{
  "n_layer": 14,
  "d_model": 64,
  "n_head": 2,
  "n_kv_head": 1,
  "head_dim": 32,
  "d_mlp": 128,
  "vocab_size": 861,
  "activation": "geglu",
  "norm": "rmsnorm",
  "norm_place": "pre",
  "norm_eps": 1e-05,
  "positions": "rope",
  "rope_base": 1020.0,
  "rope_fraction": 0.25,
  "qk_norm": false,
  "attn_scale": 0.177,
  "bias": "none",
  "tie_embeddings": false,
  "parallel_block": false,
  "extras": ["local attention windows", "gated attention", "value residuals", "hashed n-gram embeddings", "a smear gate", "an embedding shortcut", "learned residual scales", "skips across layers", "norms scaled by depth", "capped logits"],
  "init": "uniform",
  "init_std_qkv": 0.0641,
  "init_std_o": 0.0,
  "init_std_up": 0.0641,
  "init_std_down": 0.0,
  "optimizer": "muon",
  "lr": 0.00617,
  "beta1": 0.9,
  "weight_decay": 0.0,
  "lr_head": 0.00836,
  "grad_clip": 1.0,
  "warmup_steps": 200,
  "schedule": "wsd",
  "decay_fraction": 0.844,
  "decay_shape": "sqrt",
  "final_lr_fraction": 0.1,
  "batch_tokens": [8192, 16384, 32768],
  "seq_len": 256,
  "doc_mask": true,
  "train_tokens": 102600000,
  "steps": 6263,
  "dataset": "wikipedia_en"
}
Each number is 500 + 25 x the weight over its row's rms, rounded and kept within 0 to 999. Layers, rows and columns count from 0. Numbers have three digits each. The size before them is the row's rms in percent of the matrix's.

# down: layer 2 MLP down (transposed), 128x64, rms 0.128, rows 71-101, columns 0-63
# gate: layer 2 MLP gate, 128x64, rms 0.205, rows 72-102, columns 0-63
# up: layer 2 MLP up, 128x64, rms 0.208, rows 72-102, columns 0-63
down71 108:556522504520460499455551527486500537500553494514495526517497500501525534475488508501490487462516465479520467463445481488505476519486489502511527487521513451501484483512505493518494560479497491
gate72 087:499479503473473519498504477505511496511481491517514502477515488491478487549480513501507499448484505519514469527503508500495486518497480479478423537504520542509516509461462531537530475461438543
up72 100:490533512513476510521496497483498467509477535513504504529506508482511485497444477524513504498509544527476461536558465489493426457483465489487488512506537508540489500507499488485469469488486542
down72 096:507491519516425495510529516481500489529512498503482502485539470516505496509491519483515479492525466498471488505499507492499436499498537486505447558519459509534485517473476459530489499537487545
gate73 088:478496533479509518458509551480547527465540486520472498512531441546518491452526506533507483510491495479494507551482492505523497512512523506500492546495464503527511530513483458478502498487530496
up73 078:459526525509526474540457484549457505521511501510514504512461521523494489504523487489474512499510508530483486485513460501470468505493499480524487477478516470476466460440514538518550494533473512
down73 090:498482509465504520489490440513499491502536536496524528551478520545509509488531540514477457479512525482463560533495531477528485485504494487506501486493473501473541491527498458491475500465488486
gate74 106:486483490469510524487506501537495479497540493462500541501500499480468480474485507459513512524514553464493517467509499506492460534491525430517498532475483489536472506481538454496539471503494522
up74 107:502492561520510508484489482522452476461510537455539515511524495487482496489475513494552482512458497528480494479524515460517470495504483525505451516472540459484518469490476473508512468508519483
down74 115:524468531480469535482488481474514538503527493486486524510497518462501501509502503504506518471474533490516505543487479517505465528474494470499439556500500517545478473479499544499558475494507536
gate75 087:486512498504506512471572513515509509462552481514485487459521495502485504518469517555490494479467482442520505501481533510493528472474520490462483513541475484516499528462515462521513495491529522
up75 093:503482490470494493523487540469483498534443496536513492497483516517513498509497467530551505542548533537504471513504462500559516490498524490506511485514515474532505455529492486551509481506475477
down75 089:521568521498474519490517513488524514482501496516485468504522495503495562509439512490522533485460486503527485476478493479460491488549516479497515553524511452519540506484528492497501527471510493
gate76 103:494509516450511495536511512566517464483502505540480461494480498537457510512567497485494494514513500548496515487538492482457502473494532501504473469506520508482496471481512516466552483506495501
up76 105:514490511466494460525504477549523487472501538521506475462522519483474481502532488467515489522518497558506536477482486447474463433509533488493495492506496486485546523480484505515534509493497514
down76 089:488518525500523472456422557485510460488501507486483489477537425507526550478518483519481498503499501500511509479512506503500538548487499498538509480491484524526492480522484509498529514493509520
gate77 120:511487496457483500479443522478495524463477514476515457523498515464511467497517478488423529509526515513523472494493482475524526491493471503479493482512506472454474472480526469534466494492468511
up77 116:524498510541534500516495491515503479532517463533482532483520499532492520511515519524553477479499498528462504498503527517442505504499565533521529515522500505569499503505498539477522501489475468
down77 114:528494505542522504498486477533525496558545491505531549514467499509504458501512520484502534484495522498494468485536462508475453514539471495542499519495504520478463519534504509455458502497503500
gate78 116:499534479533448529495483506525480465499491508482517481456509529520503476529491536503511471518536504493494442497506481559531484506487488479464453480483501496497519467546519465539515506526499513
up78 106:503483523523506492544518524479463524473477512514465523526492477479510526497483516502516469487509506520495563483519517473510519435536493527505536477505516521510570493491506513476450496508464517
down78 125:501497456511524488473497480516498480499512451521519500572494494497492484513499517512511491514515479489510513517505497499508537523529502597552537539510472478492518499480498489533466499533510477
gate79 088:486515490486487458485541525486509468541548506537529503536515473468489506496483466524496495501480507511530529482519486498487484529514503484482480511471495437497462478454539465535535532476519500
up79 087:501453513518500457504489525534469492509512453436500496491504541504491488509492485477496518496530492502450488466457495518551497508505512523498512552507525465517536530520470520484517516481495453
down79 093:473453519495508460494565492511530508484471508549543498521487477506492494498451513483480499494531513498540479482507454489468527490489493476471491514538547509525464484479516504510454493523514519
gate80 103:491483496468521524564516486494507560529489486505559511496435532491506490486487512507458502486493516499461510511489461520514498514541499512499464501485530489549507523489472519501526494516477544
up80 099:517478468493501513529504524517526499524505486483473427527508517479505521504519509538545483531494563480508464543492490513475488528530501520519519502531474472516533534493515510477458502494544513
down80 098:496451468544502526460486465447548507522500470481495496486436489486468529496491505493498522455474545516503474496484498500508496528522515553472515507469504506517544526503484495477503491517484497
gate81 104:537513511451500499473479511487440488482490444512531495510517525497539475503475551480509511488476478476518501511506523503561499486490513485480466496492463486540512500507487493495483454545545497
up81 100:529486487482518507453449499481479461474464444484513495500491524477524490483483559492506493496509472478507499517486508481569508512483512495485500494496460490528506472509480475506478433531521521
down81 091:490519495522471453540469474516464533475493499471490495487508503476478504491472452526492534489483486485504523474499452523515578472507545490531447508501498522479494511485513509500536524475495490
gate82 097:518499531465541500497498509540493501482512483508475464509479534542520500529534496492527496541498519519474504528514508540483569517496479501475485505470490502500493474487426495539508526526492458
up82 101:534541480533516514503464464447496468528521493448500514490526508529482481479503519527475515515441559495500519517511506496483476495508491546482497507468477524486453488506519492483477463527493483
down82 097:469491462454511501503544549504462538457506493560503499493506483483496512532472516517536524525515518497531492505461506513507448508496500490516533510496504480526528496505550527533502531498471468
gate83 110:494524502489526529440530491516492536508512468507524447503510517513536496493527497504478495542498508539516497495501491519501560501478514518483533478495528445533498545518455504536524482504529468
up83 097:487438504484488492478503486494509553524499526526557511517506481459544496486519481452499498518539530539494480521506531494510525526505501457514488496471513495555505484482478451530523512496510509
down83 091:486472500505471544501459501512523533515481502507491493524528487524505514493499518513475476482520482521462527490524526510528608504529525473463508506513510503483487516503481506477515548483530533
gate84 106:504472471467465510484456454532498468507459515493531476463519508565526501499512480526479485476518527523496461461468513511511511477480504519518466533457512493484487505475529492473468502472511501
up84 077:503527531539556477489558553477522471508527480530501506559485466468502521491497515483473529515507489477510529515529498506484516518536475498490548477514464496510492491494522476519537511528480497
down84 094:515498454524434476492482472511509485539552512468498541536524486506472476482461502495489499508512497494487467474470522477471502457506491492465527485459509490470522520504498467538504510503505450
gate85 111:527484486489481518492485530517553518484517517495484494524490489521506543460490481485469500486539536475511525537532504515550469515466510496522477503557521472497488517534517465467507505535515551
up85 112:504504505507518480486509472457508489443509481534505477489536508508479502481481537476495465485476542541471524499483509469513515521522477468484529490428457504455504519463491479517514496488537484
down85 116:469495459510539557510480493518486494515498464453518517532492508496502487480550512504492533516504497546511487465495522519499542486496533509504562499514496476462443470466515507521514519494486474
gate86 090:506524525515471512461503456517532515475507510540532473475479473458509556499459547505507510490460498489472465472470528486490516524479545481503479508498494486553503473507514489503503491503454519
up86 100:485518498436498474488516501551525495457519490531468510511538539543495491529494495488496498496466463481492523490502510524492489533523493479485517494445476498521487516416465500502513513515490508
down86 093:496474490448525464540503524514480514520475472490510501499467529504505496510510501466471505520553531529455472492524468512521502481488504486476516486459462489472516525511470447550492467520518481
gate87 107:537509489448505499494490493507514558515473487505517497508525529554476498479505510505510493498481497524447514500512493447530521512503466486526453448465488501547538521542512513531501495498476503
up87 119:520541471480480514476522474509481493523525505493454536530477550502464487463474504488456496498512522514504501486520549471482504522506491507488453491451480520510550522539476519471508513496538483
down87 120:510508522498522497448467504532460510525489518503481498505537463507530508470463476500500515519467508528498497531495477511550587501527488499483494493519506504484496503485460539466543503501530531
gate88 104:529493472491462457490478514487509475502506504542516493497541523481495508536486511482506465467507496489477480492521525508537538440512492533489449549536502514482535499520528479533494530480466531
up88 103:501510497478484491451510524520520455511505502532507488526533532503493498495508484498491495497478483502510482492557528562520532469542493515472433537540510511491508524493514525540499509476453518
down88 098:473523524480508449477484509501532491456458506499477514502525509510526511484495447516517510530467488498539510527467514482513563533486540495462475544519508509501531523528495479546522486502518503
gate89 088:536531517477489474501493501492510497519521496494512498506488458521515481529541533478443502496499416479483457469516519515505529480535473479493501490523545484477489488513438506512495484507474524
up89 061:548553537506477495519497474521519554478491502485487475494524481510492477527530511460470500461499443523479460488497504490506535495512506479472478516492520536504525488505439512479487486457482519
down89 093:513494511492510508490460469511487521489440540472502491480490495466494488478471472517534531498510554522502511498488502507494495511508598475489491508497451493513505469517489478490488523443503519
gate90 108:500519498493470559470509524513509520484481504472470502497477464508564477483472514518507488499476533537489504507497451533482465498529484506507527454532493489474493501470544502552517474467490522
up90 107:537496507554483512524506483511503499497491533517430503468482504485544466501506527511533519533493531553489501549503510508508468485521472497453467443503532508482477487521530494514498502505493521
down90 114:517508512547505493497486508469471506501480472486493490492549494466507515494475523505497490519472490502516516466475510526556475496450499483483447521525462525493471456538501499492549528467457472
gate91 105:508516536528468519484482485505538520511518537526497454524499492496475519487491485485525477537498537498548496478494474535503472524497521508513504536523500498513499529513492529475531485495402525
up91 096:509537464501517533509542504496465491526482471502498504511460491495551494468492492542524464472483521454500433510521484494486514486527508447511514510509477514502509447470509507483508522473484539
down91 093:477457489517496547484479543509525536526474521474528499512482467480514540534443506478505519508494475492562477492462502483489531527491525520480511491558489503495496513478464528513498474479492514
gate92 099:515510491488492462509498513487545499507556504535495498507444533480439464493521471490479496493523522496480498518463554526465494473499485474461474510485485557479484505534511525481515494488480492
up92 104:536494486501517493482479474496559495543498502448516489556450516489508478471496516521529493476524524510464526512461543469468489481512489462510520486518484551495473517525494493521480491494533506
down92 098:499541472492462514522523478508453471483436471525504534484518491517500506465535488511440498512493523521486532464487478502488525526508534474486465504441521494507509493493542528496513524491501517
gate93 094:490488499480480467492516515466479515469469515553535483531490502542492506510495539470488462490524501488534453478480503509500500490519453458524476535519472477510457523496530476520507491476547531
up93 100:489494512528506496488519475498557453521457446486458522479505540510533492499484466494491534458471516487493471483489545485529494505513480480525492497539509484529460499509501480527483486560497501
down93 102:549452528493491511513484481481561512474506493531490487513510497473449553523522515470508519521500473476551472488487493482493530479481539526499496532482522508489509504501541488490532485553519502
gate94 088:500505464496517461497512475537498513505512470495503444484511494518541499487506528454529475477488502519490523488508555512517542486485574512483536494482502506503501508497490515457548543534505523
up94 085:510474531491517544540522521489493516459450524499493523514490518495447495540474501500476517512494517466520458528492458518506481521515457474516498472526518516489524476504483489526450471499502449
down94 092:523459472519505500444460461506560523527514466477530466488498492543523503520495483506478483511516535512489483512519517460487460444509536523500504528482499500514503516518505483504507535547507485
gate95 096:508520443477535503525490548506490490510498519521497459494468453497509461512465523469499493513522479540514479521521517478515527523474529509478483497483482507539520510531468534553462487465489521
up95 079:523503501496519479471521472492506548521532488455501530546501506494509512550522485511497530496492562472499491510487486514477473495501475501516504523522490462494427509481522507445531482503456507
down95 096:511531488470479499500516489495508478490481485528503444511494508461507492517450492471459474493488499483480518485496483445519426499518464491515507494509495521471483473529470471467529474545474468
gate96 087:538492507480488529530506522533525472498486445526472494490547526472466485489509473505456459477484499517491475540537510547477484489531497521463518463506510498488484498477439516501503499465496499
up96 089:505488535479487498551526532534456511503493485529549468469487511518473510493516486484484522456496512485494515522493495510462503503544472531514511479511462560491497524490479457519549495464524499
down96 094:537500519573492510476473494514504549509468506504505467479526533505504531511491480491509521497498513502532526498515496523507551500505520486482501479440544466523541546500457500511536530492510495
gate97 058:547459489501487482489474535478461515513517458471535513512536476512519497439494528500508544487542470461480497492511515532477473483501470491500504525555480473476495488483518515514545491505486503
up97 056:457521499500501533458491518511495523525488470559468476485502535536490478549484501541524496494456460478522555509462489501499510526482488470539532486493529500503502484538478522505501486514526508
down97 051:469536534423487517517516482516499506494474474501539483490433481475524497509479507516507525518511478497535500513566487503515519500469497479493529507546517471496486514495481459518472478515478480
gate98 110:510536510484493514518492525499504462514518461544503473522538468509448503469479448481495473502518542461492474490493469510482467493471532491479477490505494533532553520513491492501453487482494538
up98 118:532511488504507505512477474506506527497494492517515470512544493516486531505490481486488491490542538466506542477537498492517452448443547480460457492458485488523537503517484475487493531490534501
down98 125:529517526480467467499515497492481510534543508492474516491529508454507534504503491468526541475493521507523456504509536496478491498494517502519484521519524517536525452552483516484471492428470491
gate99 108:494485491451479501518493504494504534496488506508499497492493514509492458501456480505494523459530456502449489521523487485455534495462458460496497552534499565541497472493493458483488506493498520
up99 101:514476488466494469529508487519517521479510462497481521512518511575512465504486533507498513527472459513496511535515460480479529526468510528466498494503501505521477503479475460488512549532514442
down99 097:491492489530518482505473509479529510531469505509494507509485488500480516480527489521572523479515489490503511518503479499544573470480509472479544514473505500548540544495513513513562483498497482
gate100 105:472531535497470486499509470490523490466467458491515501492491491529493494472506545516479513509500533492466517530540496515481522500522509547459481504535434550497509467521519506501461534520474490
up100 089:451534551510470528466490473498493546518538484532509524472519473512496505522512541482505455514483497502482484539483505492507538495497516549521459533500515520496503501522483532504494453541501478
down100 105:484524520504473445465471501463509506460473496466501482498511537506533491493456489552444460496510552507496455505514491498509536508489503510487495491516459492495500481469492511493477475453496533
gate101 104:475472523493471508556539520516519488502492502504487492512447525549500497455496542483503476501514465517512525505496505541526524505474458493513505506516455539525483482483565497468516518472489506
up101 107:472494463482532500482486503483490557490519459514479519497506523515509496464540502499552467492542518511502473515470519486494510476507441462475486527507459475503497548493499446466504493497476491
down101 098:530575528508523521477486500538497522520557534484504516475512518483503524530510519507492518544496454491532505504522525511512568496505550512519484512479500518508512461506479510505478471511491477
gate102 118:477513519496464532530498522492503476485484525440519460513512470511532542541497485468501451506519553471469523526525508477490471458478514511518497536484502495491510487448505507513492468490477526
up102 126:529495563491537528497485488535491491480492478483481495523486500513531495479490521509519496543478486514450518507540499504472452468504454513508483564517471515472547494461480488462486490503508501